Each number is 128 + 24 x the weight over its row's rms, rounded and kept within 0 to 255. Layers, rows and columns count from 0. The size above them is the row's rms in percent of the matrix's.

# layer 4 MLP up, 384x192, rms 0.109, rows 305-322, columns 0-191
size [104 101 107 105 104 113 103  98 102 113 102 102  97 101 101  94 102  99]
[[156 143  91 143 141 177 106 111 113 164  99  61 107 153 164 138  91  92 111  95 146  93 147 139 124 149 114 122 147 164 167  77 109 113 150 119 138 151 127 145 181 128 129 103 129 126 100 103 132 150 126 140 140  89 120 116 128 118 130 118 110 153 141 167 166 125 137 126  92  85 136  97 147 160 111  87 109 111 123 116 144 126 129 130 120 132 130 100 175 115 120 145 147 136 131 101 107  87  97  76 163 106 119 164 100 105 128 140 123 111 116 140 157 103 123 121 143 111 144 114 117 181  92 192 101 122 107 137 119 113 142 114 134 123 106 145 116 112 143 115 122 131 135 102 141 130 116 128 158 154 121 155  95 134  95 165 112 148 134 116  73  83 133 168  96 124 135 102 146  93 124 134 129 187 119 103 141 163 153 154 148 150 150 111 131 102 119 143  85 134 154 110]
 [150 111 133 133  72 148 149 148 169 138 148  92 146  94  69 128 117 126 125 133 114 129 151 139 131  89 153 146 114 130 151  58 151 151 145 128 115 144 189 121 113 154 152 118 122 113 148 155 113  97 173 156 133 103 146 118 129 154 131 158 145 140 159 124 175 116 141 124 136 164  54 180 153 108  95 124 135 118 129 109 146 101 146 152 114 107  97 181 122 140 103 124 114 109 109 127 139  97 152  83 134 110  95 114 156 129 155 105 133 109 136 109 104 147 120 110 148 128  96 145 145 140 147 179 140  66 125 112  98 123 135 130 138 140 164 131 130 134  93  85 110 130 109 120 126  87 113 167 139 173 149 124 129 108 159 122  78 118 120 144 113 133 146 106 125 136 121 130 167 161 106 152 127 125 152 165 130 143 111 161 142 125 127  90 144 110 115 138 111 128 146  89]
 [177  93 125 129 160  99 128 116  99 126 164  90 119 134 165 140 108 116 100 106 111 133 164 131 115 146 145 102  94 130 173 138 104 115 135  92 107 181 164 122 125 136  96 121 109 146 123 113 153 133 167 120 143  88 118 162 129 102 106 105 114 126 123 103 162  97  91 180  89 175 136 104 136 127 104 118 120 176 153  79 135 114 148 136 102  91 122 118 107 106 163 162 110 134 151 111 122  99 141 147 171 169 133  86 160  88 115 108 158 156 107 147 110 133 116 117 134 116 121 158 102 146 137 142 121 103 143 136 125  73 134 146 126 152 129  92 136 122 111 163 108 153 122 112 124 121 153 139 114 121 107  74 151 144 143 123 145 136 126 118 108 116  99 152 171 106 132 108 119 158 129 204 112 151 145 162 149 149 150  95 130 116 102 129 114 136 115 140 130 176 121 139]
 [109 114 151 118 129 115 118 118 116 118 140 109 100 165 106 133  93 138 143 121 108 148 107  92 112  83 143 123 153 164 202 123 159 142 153 141 121 124 157 131  70  97 159 156 105 153 136 113 115  95  95 106 103  88 151 165  90  78 145 126 137 105 101 100 128 131  64 117 160 168 120 109 131 130 127 126 117  92 123 143 127 127 112  80  96 103 137 132 184 135 147 145 130 145 136 171  92 113 121 123 115 117 122 112 121 157 153 162 118 179 125 104 106 136 153 170 106 143 123 112 135  93 104 167 104 139 112 157 116  99 181 135 145 154  99 135 127 145 145 130 154 154 102 153 168 146 115 125 118 125 116 140 128 159 113 181  69 143 157 126 143 144 159 139  91 111 130 109 124 138 132 138 135 144 121 113 136 141  99 102 143 132 176 110 145 120 107 144 130 147 154 146]
 [150 173 143 114 153 123 120 146 111 166 131 175 126 134 154 145 207 120 108 109 130 131 165 109 139 117 167 168 113 108 107 123 111 138 106 140 173  86 135 152 130 164  90 143 118 141 121 133 166 154 144 125 110 134 134 140 123 102 132 132 120 120 178 168 156 125  85 140 147 174 105 128 121 123 139 143 122 109 147 133 105 104 112 153 129  88 130 130 154 146 121 127  93 135 182 135 141 181 159  89 179 154 162 128 170 116 131 167 118 123 125  97 102 138 110 124 152 137 125 123 161 124 123 153 131 128 146 114 155 124 120 144 134 143 106 166 144 166 149  93 103 116 143 175 104 131 122 106 104 123 109 112 153  95 133 138 159 130 105 142  70 104 138 124 126 143 124 140 124  88 142 197 128 152 114 144 116 124 135  92 145 147 150 129 164 144 122  56 119 112 122 137]
 [103  85 101 123 136 121 120 135 161 140 132 143 119  85 112 145  82 124 114 102 133 149 103 154  95 183 131 158 170 148 179 113 166 146 143 121 142 100 135 139 163 124 103 161 179 126 135 121 167 159 135 125 125 142 151  93 158  93 139 131 125 111 153 178 117  81 115 130 116 122 124  60 105 138 108 109 101 104 156 116 115 123 155 160 154 166 140 109  82 138 113 132 147 110 126 147 105 122 105 109 130 165  98 106 101 101 171 112 145 138 161 120 184 140 147 109 101 109 166 141 117 120 128 127 162 124 130 103  96 110 118 136 150  80 164 145 152 131 108 152 121 104  91 159 125 115 110 125 123 128 119 131 145 108 174 142 182 142 130 123 118 155 127 112 102 148 141 130 107  94 141 155  87 131 102 175 143 137 116 120 146 123 148 156 104 108 115  99  91 130 120 114]
 [108  93 127 151 119 161 152 151 126 154 132 133 126 109 137 170 153 122 136 133 116 141 134  96 153 140 180 131 125 109 136 105 116 118 137 144 124 115 164 161 123 119 128 128 109 137 126 145 147 131 170 132  99 122 128 154 128 147 149 108 176 125 153 138 120 106 127 132 108 168 111  99 147 166 163 117 132  81 127 147 128 148 118 161 132 152 126 137 162 144  61  92 101 174 120 160 111 128 147 119  94  96 137 142 145 141 137  71 132 103 121  86 110 137 133 167 138  92 124 164 161 162 105  54 158 112 132 112 140 141 128  83  77 104 158 122 152 146 125 129 132 161 155 168  96 138 129  82 134 130 141 109  94 125 111 104 171 158 101 105 133  70 118 137 105 124 132 101 116 106 130 102 129 121 155 105 149  98 132 151 121  92 162 114 118 168  97 141 155 119 147 164]
 [132 141 140 117 157 124  99 159  94 134 147 105 142 160 147  97 143 130 106 173 170 116 110 141 123 129 150 119 178  81 125 104 125 128 143 115 163 148 153  94 124 116 140  90 155 179 144 104 191 136 180 115 131 170 137 101 130 146 133 155 126  97 126 157 128 129 129 146 110 132 182 126 172 127 147  68 147 122 127 160 134 153 143 114 109 133 151 127  80 135 151 150 160 148 106 134 130 148 137 130 136 165 129 119 124 100 113  99 119 142 127 156 159 116 160 110 117 115 123 133 116 128 106 123 149 104 166 127  92 142  82 114 134 158 143  99 128 144  92 151 115 154  84  91 131 113 100 125 108 144 137 133 161 117 117 135 144 154 114 114 168 132 103 100 198 140 136  74 105 161 110 122  95  80 128 109 158 107 118 111 139 128 129  83 163 132 124 122 162 111 124 155]
 [120 133 148 128 112 161 117  91 144  93 126 117 109 122  91 103 149 159 114 120 105 148  99 156 126 148 136 137 111 118 152 104 140 148 116 119 142 119 146 125 113 108  97 153  90 150 143  99 167 148 145 134 114 120 182  84 114  88 153 107  94 126 131 130  99 115  85  81 167 160 149 126 115 171  90 127 156 129 132 152  92 152 112 124  95 105 170 127 138 161 138 127 111 128 142  83 135 105 134 131 177 116 123 119 142 149 162 162 158 124  90 167 112 114 156 154 150 115 123 175 156 125  87 166 154 104 106 120 144 135 138 117 142 150 109 133 148 148 121  84 102 111 143 126 162 141 131 144 121 122 131 112 129 146 127 132 110 147 127  74  93  71 155  92 112 116 128 143 140 130 180 118 155 136 138 121  70 155 113  97 139 117 146  95 150 132  92 147 156  98 116  76]
 [126 113  99 116 106 139 115 152 113 104 154 143  99 101 124 100 123 119 119 102 152 115 157 117  94 154 135 101 134  92  97 163 115 123 112  96 112 114 158 105 117 152 127  88 119 117 133 166 120 128 115 108 131 152 138 114 164 117 128 144 151 171 115 150 141 117 139 138 133 101  81 157 144 155  97 114 110 108 121 156  97  93 120  94  99 116 149 128  92 152 147 117  86  87 122 124 154 122 139  71 142  95 121 146 108 115 136 122 132 166 105 119 181 133 123 134 133 153 152 114 128 149 153 119 136 133 136 136 132 119 112 143 130 171  88  74  83 130 143 159 133 139 117 113 133 154 164 119  87 125 114 100 138 138 137 153 124 117 147  94  84 173 166 131 105 116 156 112 136 145 106 130 164 172 116 161 144 208 138 150 134 162 127 141 183 146 174  97 123 133  73 116]
 [120 104 126 100 122 158 160 132  94 121 141 126 133 113 121  79 129 124 102 116 168 108 165 144 128 127  87  88 145 110 138 140 104 124 138 140 103 163 102 155 139 166 124 137 106 147 105 115 108  98 105 128 140 110 176  97 116 118 124  87 162  82 118 101 174 151 110 128 113 141 125 158 127 177 135 194 127 102 140 112 121 120 141 134 188 121 108 116 118 102  92 139 116 129 168 141 113 123  93 128 124 117 124 101  98 147 126 131 163 101 137 134 127 119 126 135 135 119 111 131 139 137  88 126 133 142  97 120 114 113 105 150 124 146 173 131 125 171 115 140  92 122 144  88 131 168 119  63 114 133  99  82 170 123 189 154 137 169 132 116  92 161 119 110 108  83 133 135  96 108 150  99 148 105 170 122 116 127 142  87  95 131 143 166 132 121 156 162 108 138 158 150]
 [ 90  85 145 156 139 113 136 141 139 137 175 143 160 112 130 120 122 168 132  99 112 159 131 128 136 101 116 112 123 152 140 160 149  81 141 141 151 155 140 131 102 150 153 121 102 114 111 115 110  83 166 141 143  81 112 131 129 180 153  86 138  96 145 164 148 139 110 101  80 137 159 121 191 131 100 117 137 106 114 105 124 140 112 128 104 117 137 124 123 128 148 158 131 146 133 122 151 149 137 112 124 129 122 137 134 119  97  80 142 105 132 151 114 108 160 149 126  95 144  72 145 127 117 153 163 119 127 132  85 127 168 156 113 114 145 148 100 115 164 111 120 136 144 120  82  69 134 139 178 166 149 101 138 120 121 111 156 168 141 123 128 146 113 154 143 144  61 137 113  97 130 120 154  94 158  93  85 125 139 131 163 102 121 147 131 175 160 116 108  85 107 116]
 [104 128 112 150 144 148 137 132  95  97 127 131 126 119  83 124 114 155 151 107 130 150 141 128  82 146 178 132 119 130 118 153 163  66 108 121 139 113 145  86 137 108 156 127 126 177 133 118 130  82  94  90 114 133 126 116 135 129 119 150 123 118 123 168 163 129 115 109 146 146 139  76 135 131 175 156 151  83 144 162 124 114 112  82  98 149 122  99 105 115 137 165 120 144  87  81 136 102 130 136 116 115 145 112 150 109 102 140 152  98 123 131 124 109 163 102 118  98 125 148 137 115 143 121  98 142 135 123  92 122 127 121 146 130 104 150 118 159 126 110 145 191 171  93 149 143 147 180 148 113 109 161  87 170 160 130 114 158 140 138 156  68 122 133 173  99 150 143 104 110 143 132 122 118 130 159 105 109 149 111 128 157 130 156  88 138 133  96  78 104 155 137]
 [ 92 128 111 133 127 168 131 117 115  96 193 108  97  75 101  98 162 133 130 129 135 149 107 174 117 137 164 106 146 136 107 110 130  50 117 118 126 129  71 150 123 138 142 121 115 127 134 130 155 102  99 132 103 104 141 157 128 129 110  98 149 119 112  82 158 133 141  94 152 141 151 113 140 136 163 168  92 140 168 131 157 134 150 131 175 150 125 109 103 147 121 121 147 102 138 152 126 127 179 121 132 113  98 153 123 110 148 152 160 148 134 179 104 115 109 125 148 140 141 147 156 159 112  97 107 131 126 104 132 165  84 169 130 145 154 143  97 109 133 132 141 162 133 151 100 153 179  91 123 122 112 140  99 133 154 124  76  96 122 108 129  92 105 141  97 117 112 126 158 104 119 126 127 118 151  85 158 130 130  97 132 101 130 138 116 122 182  97 141 139  95 121]
 [ 88 150 112  92 123 135 116 126 128 112 165 172 130 128 123 177 108  80 142 109 115 101 107 128 104 157 107 131 130 173  95 149 151 126  95 108 147 150 156 130 161 144 110 135 124 164 151 110 123 143 129 192 102 148 131 147 109 113 126 129 162 141 142 118 112 149  73 114 146  88 144 121 115 130 162 120  99  93 112 138 165 135 117 149 118 115  73 140 146 174 134 122 132 126 125 114 135 123 127 140 149 138 109 183 144 118  80 148 117 128 157 133 153 120 112 127 117 107 144 122 120 136  90 102 120 100 109 113 146 181 134 128 119  91 132 147 115 185  92  96  88  93 106 118 145 127 185 102  84 122 120 132  88 169 100 158 143 120 119 137 140 111 130 138 108 120 128 139 126 121 166 170 127 105 154 155 116 141 100 143 119 110 192 105 124 163 135 117 132 179  98 148]
 [110 137 113 127 112 150  87 118 165  95 126 134 124 156 113 149 151 137 157 119 186 121 163 119  94 153 104 156 113 157 117 155 149 138 158 117 198 141 112 118 148 128 190 131 130 152 160 100 172 126 107 100 151 119 130  99 157 154 138 104 118 114 109 118 139 195 154 115 137 138 101 118 122 156 164 144 139 122 116 151 127 119 111 163 128 108 141 137 140 105 166 120 132 104 134  79 119 162  95 114 148 144 110  94 126 124 137 109 144 123 127 145 142 145 109  96 112 127 139  95 157 120 180 151 150  89 133  93 117 118 131 160 118 118 117 164 131  96 125 142 151 114 115 126 131 140 146 102 174 150 125 138 129 135 109 195 104 132  89 122 112  33 143 113 140 166 106 132 172 142 124  98 113 140 136 145 113 152 114 123 118 129 145 140 122 109 158 106 113  88 132 101]
 [123 142 128 127 166 114 101 164 180 107 144 132 124 159 127 150  95 113 153 118 109 153 134 146 149 114  91 134 109 121  98 156 171 110 122 106 153 130 149 134 128 125 114 187 108 153  93 103 117 117 137  89 189 130 175 120 104 141 103 157 135 147 114 104 140 137 120 167 116 190 100  94 136 173 107 128 114 143 115 162 120 158 102 135 153 115 147 123 131  73 128 151 152 138 100  97 150 105 121  96 135 150 167 137 135  99 134 127 120 117 120 109  74 145 116  95  92 108 165 137 171 132 126 121 159 139 127 118 142 118  95 163 133 190 131 108 129  95 101 147 142 146 143 150 109 126 138 106 116 161 128 149 122 137 166 157  77 170 129 126 101 141 122 148 111 149 128 118 139 146 105 138 152 129 127 132 114  92 131 116 133  69 106 135 121  97 126 117 179  98  89 132]
 [134 131 116 110 149 143 123 106 148 127 132 154  94 148 119 148 122 132 130 139 145 128 114  92 124 133 130 113  84 129 144  92  84 151 105 131 119 149 110 176 158 164 126 102 140 148 100 125 138 103 151 111 152 133 161 107  93 134 117 134 101 129 117 155 161 139 168 162 113 116 150 180 131 178 112 114 107  86  88 146  85 118 134 162 165 102 107 159 145 125 117 151 185 140 112 143 123  62 164 121 180 115 144 138 143 114  74  89 112 161 163 117 112 170 146 150 127 131  87 119 128 132 116 109 125 117 134 119 142 152 136 139 139 166 117 115 120 152 129 116 127 135  99 131 159 147 102  77 107 140 147 115 117 116 158 134 124  61 146 106 132  80 140 138 120 116 157  98 139 164 115 145 110 143 114 156 124 190 143 162 102 116 115 107 102 112 113 127 164 111  97 143]]
# layer 4 MLP down (transposed), 384x192, rms 0.158, rows 305-322, columns 0-191
size [103  99 109 103  95 108 107 103 104 111 104 101 101  99  96  99 111 107]
[[ 94  72 115 128 111 141 163 144 156 136 117 149 157  88 139 121 145 148 113 138 160 123  91 140 146 101 144 155 118 132 102 123 136 161 144 104 135  98 126 132 151 155 158  83 107 148 145  98 133 141  39 131 113 153 119 143 155 154 140 170  87 166  75 104 100 165 137 136  98 154 122  98  79 130 101 116 142  84 149 109 118 184 128 165  98 124 146 130 138 122 112 118 130  93  96  96  98 158 186 136  97 118 153 110  77 121 105 137 110 144 154 132 135 121  98 117 138 130 123 128 116 154 150  88  88 113 162 144 148 146  85 147 141 117 105 133 122 126 135 139 152 121 112 134 113 124 155 121 124  82 154 148 122 136  99 109  98 150 138 120 136 154 114  98 184  95 140 117 156 152 129 165 147 108 129 121 148 132  94 140 127 136 132 113 115 126 111 133 138 155 147 109]
 [136 101  96  82 127 128 146 111 102  94 144 143 125 102 163  70 146 119 143  88 150 104 100 143  74 157 114 102  89 134 142 135  96 145 139 163 171 130 109 142 135  79 163 129 108  97 140 163 138 165 115  92 156 125 107 116 138 128 116 109 144 125 139 124 142 130 139 149 155 153 113  81 110 118  97  90 123 130 104 123 190 146 110 144 175 156 155 159 154 117  91 148 107 143 121  95 142 123 117 119 120 151 179 131 145  98 122 144 123 153 146 112 148 122 133  75 123 158 158 110 112 118 104 174 116 138 139 113 114 121 129 100 146 129 121 105 154 154 122 176 177 147 123 106 151 154 113 154 147 113 116 135 129 142  69 138 125 121 146 149 124 193 121 151 125 127 142 131 132  87 106 136 149 125  97 121 120 136 134 121 162 134  75 162 133 119  95 116 115 144 156 105]
 [126 146 128 160 139 133 175 102 171 141 119 144 118 121 139 110 153 190 153 141 175 115 128 110 153 115 142 118 122 120  76  78 121 135 136 158 142 137 100 129 164 107 126 116 115 110 132 130 115 197 157 112 134 164 128 145 127  74 130  97 107 113 161 124  70 147 114 152 135  82 119 116 136  86 116 156 123 118  97 101 114 136  89 163 149 157 129 133 111 118 132 111 132 180 153 152 134 108 125 120 126 106 148 108 132 132 131 150 126 136 130 148 121 107 111  77 131 130 124 103 120  77 109 121  89 128 137 167 165 161 156 131 110 161  68 123 124 137 132 128 126 157 146 148 146 145 111 137 138 101 123 133 163  95 121 138 128 131 111  98 103  78 110 111 131 110 155  91 171 121  80 120  90 145 123 127 168 156  98 113 125 148 161 106  89 114 130 103  94 142 135 156]
 [ 98 152 120 126 146 112 136 159 109 136 141  96 136 128 110 163 110 133 108 120 137 129 134  82 157 140 165 100 121 147 177  91 122 150 172  97 136 164 149 118  85 108 155 124 132 155 121 138 150 126 112  99 129 138 131 103 158 114 128  98 151 131 174 135 111 128 143 139 166 163 132  84  90  73 115 124 113 117  79 149 139 108 121 128 145 147 143 136 119 130 150 118 146 119 112 164 104 126 123  95 157 135 163 104 155 119 133 155  72 128 172 111 144 122 105 165  98 119 178  92 152 136 125 122 116 132  78 130 139  92 166 122 160 132 129 127 133 129 161 160 118 115 108 129 154 188 145 106 157 151  86  87 154  97 163 117 134 152 138 114 131 137 111 137 100 102 162  96 118 155  99 161 144 153 110 144 135 104 127 110 105 121 153 144 138 173 100 175 110 113 148  92]
 [101 149 114 153 138 119  94 112 128 142 113 126  36 103 125 140 126 159 117 109 154 141  97 136 156 116 127 134 109 110 135 167 194 117 132 167 127 104 110 121 199  99 120 157  99 133 139 105 125 170 159 117 125 120 149 101 132 136 117 109 152 112  97 116 154  82 180 114 112 130 110 117 168 138 107 119  75 120 119 139 123 160 100 143 154 160 124 139 110 173  98 115 150 150 122 146 162 128  92 101 123 157  92 128 115 107 135 154 116 128 144 127 159 161  76 156 132 129 142 102  75  95 111 153 141 167 138 122 151 135 190 125 105 121 120 121 122 150  87 115 156 136 117 144 144 118 143 124 168 125 149 141 142 110 137 180  99 141 121 140 126 110 106 143 118  93 127 159 111 135 163  78 156 126 138 137 134 120  97 129  97 125 138 129 131 138 131 165 150 133 130 111]
 [110 123 172 173 137 120 132 140 144 115 164 121 159 112 135 141  86 117 132  79 134 134 164 140  97 143 145 124 145 108 151 134  81  83 137 110 113 111 121 162 188 136  94 165 103 136 160 116 129 132 142 123 137 101 142 137 159 162 144 158 143  82 113 141 143  99  40 163 155 175 107 135 145 151 103 109 151 154 137 167 107 120 131  83 121  98 146 131 108 150 147 139 131 127 147 125 152  88  96 143 154 140 141 137 130 105 131 108 118 153  92 157 115 106 109 119 116 102 143 149 107 126  91 134 142 184 163 125 148 138 102 126 110 145 107  87 121  91 148 122 122 148  88 138 130 128 111 122 133  96 110  71 147 123 178  88  88 124 163 114 122 104  91 150 129 124 127 100 120 126 139 141 165 145 113 134 171 129  99 118 152 115 122 122 129 102 131 136 135 101 130 109]
 [169 100 143 107 112 128 145 159 158 112 149 179 125 106 149 147 129 141 149 143  90 122 103  80 112 120 128 134 113 114 110 115 135  97 137 144 139 120 126 130 141 130 152 143 131 156  60 154 129 143  95 137 128 143 138  93 136 142 127 144 138 101 110 127 100 186 124 154 133 133 152 145 115 172 129 160 176 122 107 101 156 138 158 118 179 117 163  96 144 108 155  77 140 149 111 140 155 156 115 138 111  74 135 141 152  73 115 121 108 106 108 108 125 120 127 144 141 107 178 133 121 152 106 122 114 137 134 103  94 160 130 111 127  98 143 114 131 136 113  90 161  92 101  81  84 127 152 135 146 147  95 119 129 113 137 101 126 135 110 131 112  95 122 160 137 103  99 117 139 106 126 161 148  89 134  89 129 103 133 102 146 106 162 144 146 147 118 183 137 110 149 205]
 [110 165 136 124 113 148 153 109 107  89 174 144 120 131  99 183 133 116 135 128 135 112 101 156 116 132 112 150  90 141  88 126  96 165 124 111 115 134 126 128  79 160 134 134 137 110 172 140 120 100  95 168 152 138 136 118 119 178 135 115 124 118 142 123 154 137 146 137  98 133 130 157 124 111 145 137 128 135  91 108  93 125 103 151 114 143 145 143 108 152 111  90 137 176 105  99 175  98 146 137 168 148 145 131 122 138 149 164 136 112 169 133 176 145 144 101 125  86 137 110 154  93 140 121 145 133 123 118 109 143 124 116 146 100  71 149 109 141  80 175  91  96 121 146 116 100 157 132 108 118  66 122 132 153 112 133 143  92 133 138  97  97 126 133  88 165 120 131 167 145 135 169 101 127 156 153  86 102 109 103 157 119  84 118 103 124  89 123 112 163 121 128]
 [143  93 110 141 148 143 170 168 166 179 129 155 119 107 157 136 128 135 150 114 151 100 159 111 135 145 121 106 125 111 168 140  70 132 134 138 142 117  76 137 200 125 116 138 132 106 120 128  53 144 113 108  84  84 142  97 154 142 125 148 140 140 204 109 169 182 150 156 109 138 161 125  97  92 124 160 138 144 178 105 129 130 103 133 135 147 133 144  99 109 149 140 106 153 129 111 135  88 103 120 119 121 107 138 134 126 123  90 160 148 110 113 142 135  77  89 127 142 109  92 107 137 162 119 107  96 116 157  96 129 140 119 146 153 144 118 126 106 113 118 154 130 128 112 166 103 123  95 139 130 169 128 152  97 162 109 110 122 131 120 131 133 112 146 152 146  95 143 136 133  92  94 111 144 148 103 102 126 144 117 108 149 157 118 139 134 112 114 132 101 152 150]
 [147 133 182 126 134 133 113 146 118 102 116 160 168  95 142 109 130 107 128  87 137 114 157 117 147 131 113 125 126  98 149 147 112 123  66 134  99 145 126 169 120 152 155 121 122 138 122 148 135 161 109 163 168 128 133 159 141 149 162  64 138 138 153 145 178 130 111 121 137  92 135 168  90 140 108 133 124 118 108 169 101 135 121 123 163 107  59 172 106 133 141 113 136 128 115 121 103 116 139 118 115  93 106 111 177 132 128  87 102 127 127 144 112 144 133 165 135 124 150 123  76 127  95 141 145 134 101 135 118  81 164 152 150  84  97 120 147 176 128 126 132 153 150 101 134  97 150  93 100 115 101 156 132 115 125 141 106 128 129 110 128 137 149 121 141 122 112 150 124  95 141 155 130 115 113 164 140 118 103 125 171  68 119  60 161 127 173 110 131 134 120 125]
 [142 155 135 147  99 126 128 127 125 105 173 105 164 169 123 119 126 112 158 108  99 101 121 147 104 106 137 166  90 150 119 124 138 161  95 167 128 115 135 133 141 153 120 199 156 139  97 135 105 100  76 135 132 137 160 160 121 157 125 153 165 122 152 152 123 123 128 138 128 161  99 101 157 111 155 117 120 128 147 121 127 107  92 147  77 152 160  78 157 126 179 134 120  99  82 161  96 112 157 120 145 168  65 113 147 114 129 136 125 124 139 101 113 142 150 110 135  84  93 123 131 127 115 139 126  96 141  98 110 162 132 113 110 121 127 114 123 100 117 124 139 148  93 150 142 122 109 118 114  96 165 113 128 153 132 167 133 140 162 118 143 115 121 110 150 168 118  97 127 133 138  95 168 123  79 115 105 115 120  83 130 144 165  99 121 111 119  84 155 127 108  70]
 [130 119 103 132 144 181 111 116 118  90 114 150  90 105 109  83 122 152 167 115 122 121  99 135 134 122 136 155 182 106 106  98 156 140 114 192 141 161 148 155 126 176 114 118 119 167 164 158 106 137 157 121 149 180 157 177 125 121 120 125 158 113 128 119 142 101 111 132 132 111 130 149 145 142 167 125 139 119 148 124 106 133 169 104  76 148  73 113 150 147  73 135  91  96 135 135 127 134  78 119  83  96 146 178 116 114 122 133 110 133 115 114 122  84 113 140 143 136 106 143 127 139 117 112 140 108 146 123 136 131 136 150 147 105  98 148 138 139 107 108 112 149 127 130 129  99 112 155  87 126 104 136 138 145 143 127 194 125 114 140 199 129 110 111 110 128 169 144 122 132 155 139  66 108 113 141 110 106 174 137 128 112 108 132 116 141 120 106 138 135 157 128]
 [141 113 137  91 167 141 146  88 159 103 153 117 110 170 161 150 131 107 133 122 121 127  95 120 166 111 149 153 107 105 111  88 138 150 162  84 130 145 121 128 132 136 138 146 146 114 118 137 168 165 126 113  89 111 101 170 118 124 130 105  96 159 146 113 128 125 126 121 118 169 106 152 135 113 106 130 125 131 118  89 124 180 161 108 116 145  89 128 146 112 119  82 141 194 135 135 128 103 127 109 134 174 123 113 172 164 139 142 115 146 153 153 124 120 112 152 152 137 159 104 151 171 148 116 129 128 101 137 143 105 152  85 136 150 129 164  90 177  87 121 101  50  81 127 142 114 112 126 110 111  59 123 126 150 118 139 155 123 128 127  99 141 122 130 122 114 122 123 107  88 163 127 151 126  87 131 154 174 119 153 117 144 132 108 168 124 116 163 118 110 138 130]
 [152 122 152 143 102 136 142 127 124 115 153 116 134 138 105 145 129 145 109 134 143 122 155 168 100  77 129 111 153 133 146 124 131 141 145 109 130 114 155 128 164  62 139 127 132 156 165 148 149 128  88 111  94 184 131 120 132 143  78 163 124 116 121 124 164 128 108 115 198 124 155 133  84 125  95 135 123 195 133 151 112 117 120 136 125  92 111 129 129 116 105 100 127 118 145 133  77 144 108 124 126 132 157 142 106 129 137 116 101 119 136 126 142 129 125 100  96 118 126 158  92  95 179  87  91 170 124 135 165 172 123 116 162 152 161 156 135 144 119 130  69 156 125 160 129 106  86 133 110 149 134 135 140  85 120 119 154 149  79 153  94 139  93 109 120 141 131 109 164 127 112 124 153 130 128 116  96 162 145 108 129 177  83 129  77 109 153 136 130 112 123 124]
 [129 144 162 175  89 167 129 144 149 118 168 153 130 114  85 148  78 115 138 123 100  92  86 105 143 137 150 141  74 114 142 128 123 174 126 145 169 112 111 114 135  94 127 125 187 165 154 110  80 127 135 105 134 125  79 142 158 134  93 105 123 132 114 145 123 145 143 110 152 156 172 116 108 124 114  72 125 137 119 104 162 128 119 144 113 154 118 117 149 115 102 121 130 125 119 118 180 126 151 169 136 148 125 115 124  95 131 123 143 107 100 133 155 161  99 143 144  55  94 168 122 115 132 134 152 148 131 108 121  96 129 109  93 130 121 139 140  94 103 139 171 146 107 133 138 109 135  95 109 129 148 105 158 142 181 119 150 124 166 116 142  88  95  87 124 133 150 120 131 132 111 131 166 134  96 155  91 119 117 127 100 141 130 119 128 137  80 145  98 125 115 150]
 [130  88 159  94 120 138 101 157 132 165 119 108  99 121 115  86 110 143  85 115 113 144 111 171 125 136 138 133 123 112 152 110 133 115 138 140 103 137 153 158  96 121 147  95 157 143 130 142 160 128 118 108 159 107 109 115 157 125 127  90 152 125 168 126 164  84 146 102 175 164 110 140 110 102 120  89  90 153 185 138 146 159 120 141  99 134  96 125 138 121 121 138 125 123 154 142 139 106 127 121 158 112 111 112  78 181 116 140 105  86 156 151  78 157 111 112 116 146 121  77 112 133 123 148 127 126 127 124 146 121 139 126 150 138 132 108 141 121 142 108 136 125 100 109  96 153 169 126 102 123 114 108 152 162 176 123 120 115 101 122 145 156 145 135 122 165 151  84 119 115 108 166 151 107 103 115 159 166  92 139 116 120 144 165  66 109 181 176 117 127 168 126]
 [160 126 137 156  69 132 130  83 101  92 105  94 161 132 155 146 125 118 123 116 145 139 110 123 135 103  91 124 132 100 168 102 128 147 110 116 161  90 119  90 120 118 100 105  71 139 170 138 116 137 124 156 122 169  66 147 134 149 118 109 125 147 151 154 154 106 115 127 138 131 137 137 111 141  95 140 102 112 111  80 135 112 111 133 105 143 148 107 118 136 114 108 112 142 110 126 108 126 133 173 140 123 124 147  98 148 118 149 157 105 102 117 134 103 168 116 124 119 122 147 139  80 163 138 184 172 113 125 140 128 141 124 155 159 120 182 138  93 152 120 179 151 124 112 133 121  96 111  96 126  51 136  96 110 130 133 154  72 136 145 167 122 159 147 123 160 144 133 114 113 151 139  99 144 167 120 104 165 105  89 163 150 159 117 121 142 109 121 124 127 153 110]
 [117 162 132  88 113 123 108 134 137  77 102 124 111  75 128  98 134 126 142  81  93 142  91 149 162 160 135 109 138 139  97 128 146 150  92 130  90 125  87 125 108 139  95  99 146 163 125 121 137 125 107 139 127 136 155 144  87 147 115 153 123 166 138 140  79 128 105 112 139 151 151 146 128 149 136 144 148 185 166 129 125 164 154 115 130 120 113 130 126 188 124 136  80 140 147 141 149 173 118 117 139 143  95 142 119  96 151 123  91 136 112 150 111 147 120 134 131 152 119 106 132 155 138 103  86 105 148 165 132 128 157 169 134 106 126 102  93 131 131 108 139 141 102  92  91 170 156 122 105 112 115 138 131 165 111  84 122 118  96 127  97 154 133  99 100 166 116 179 115 147 149  76 124  92 108  99 145 123 119 143 167 125 139  95 111 144 107 119 111  92  83 133]]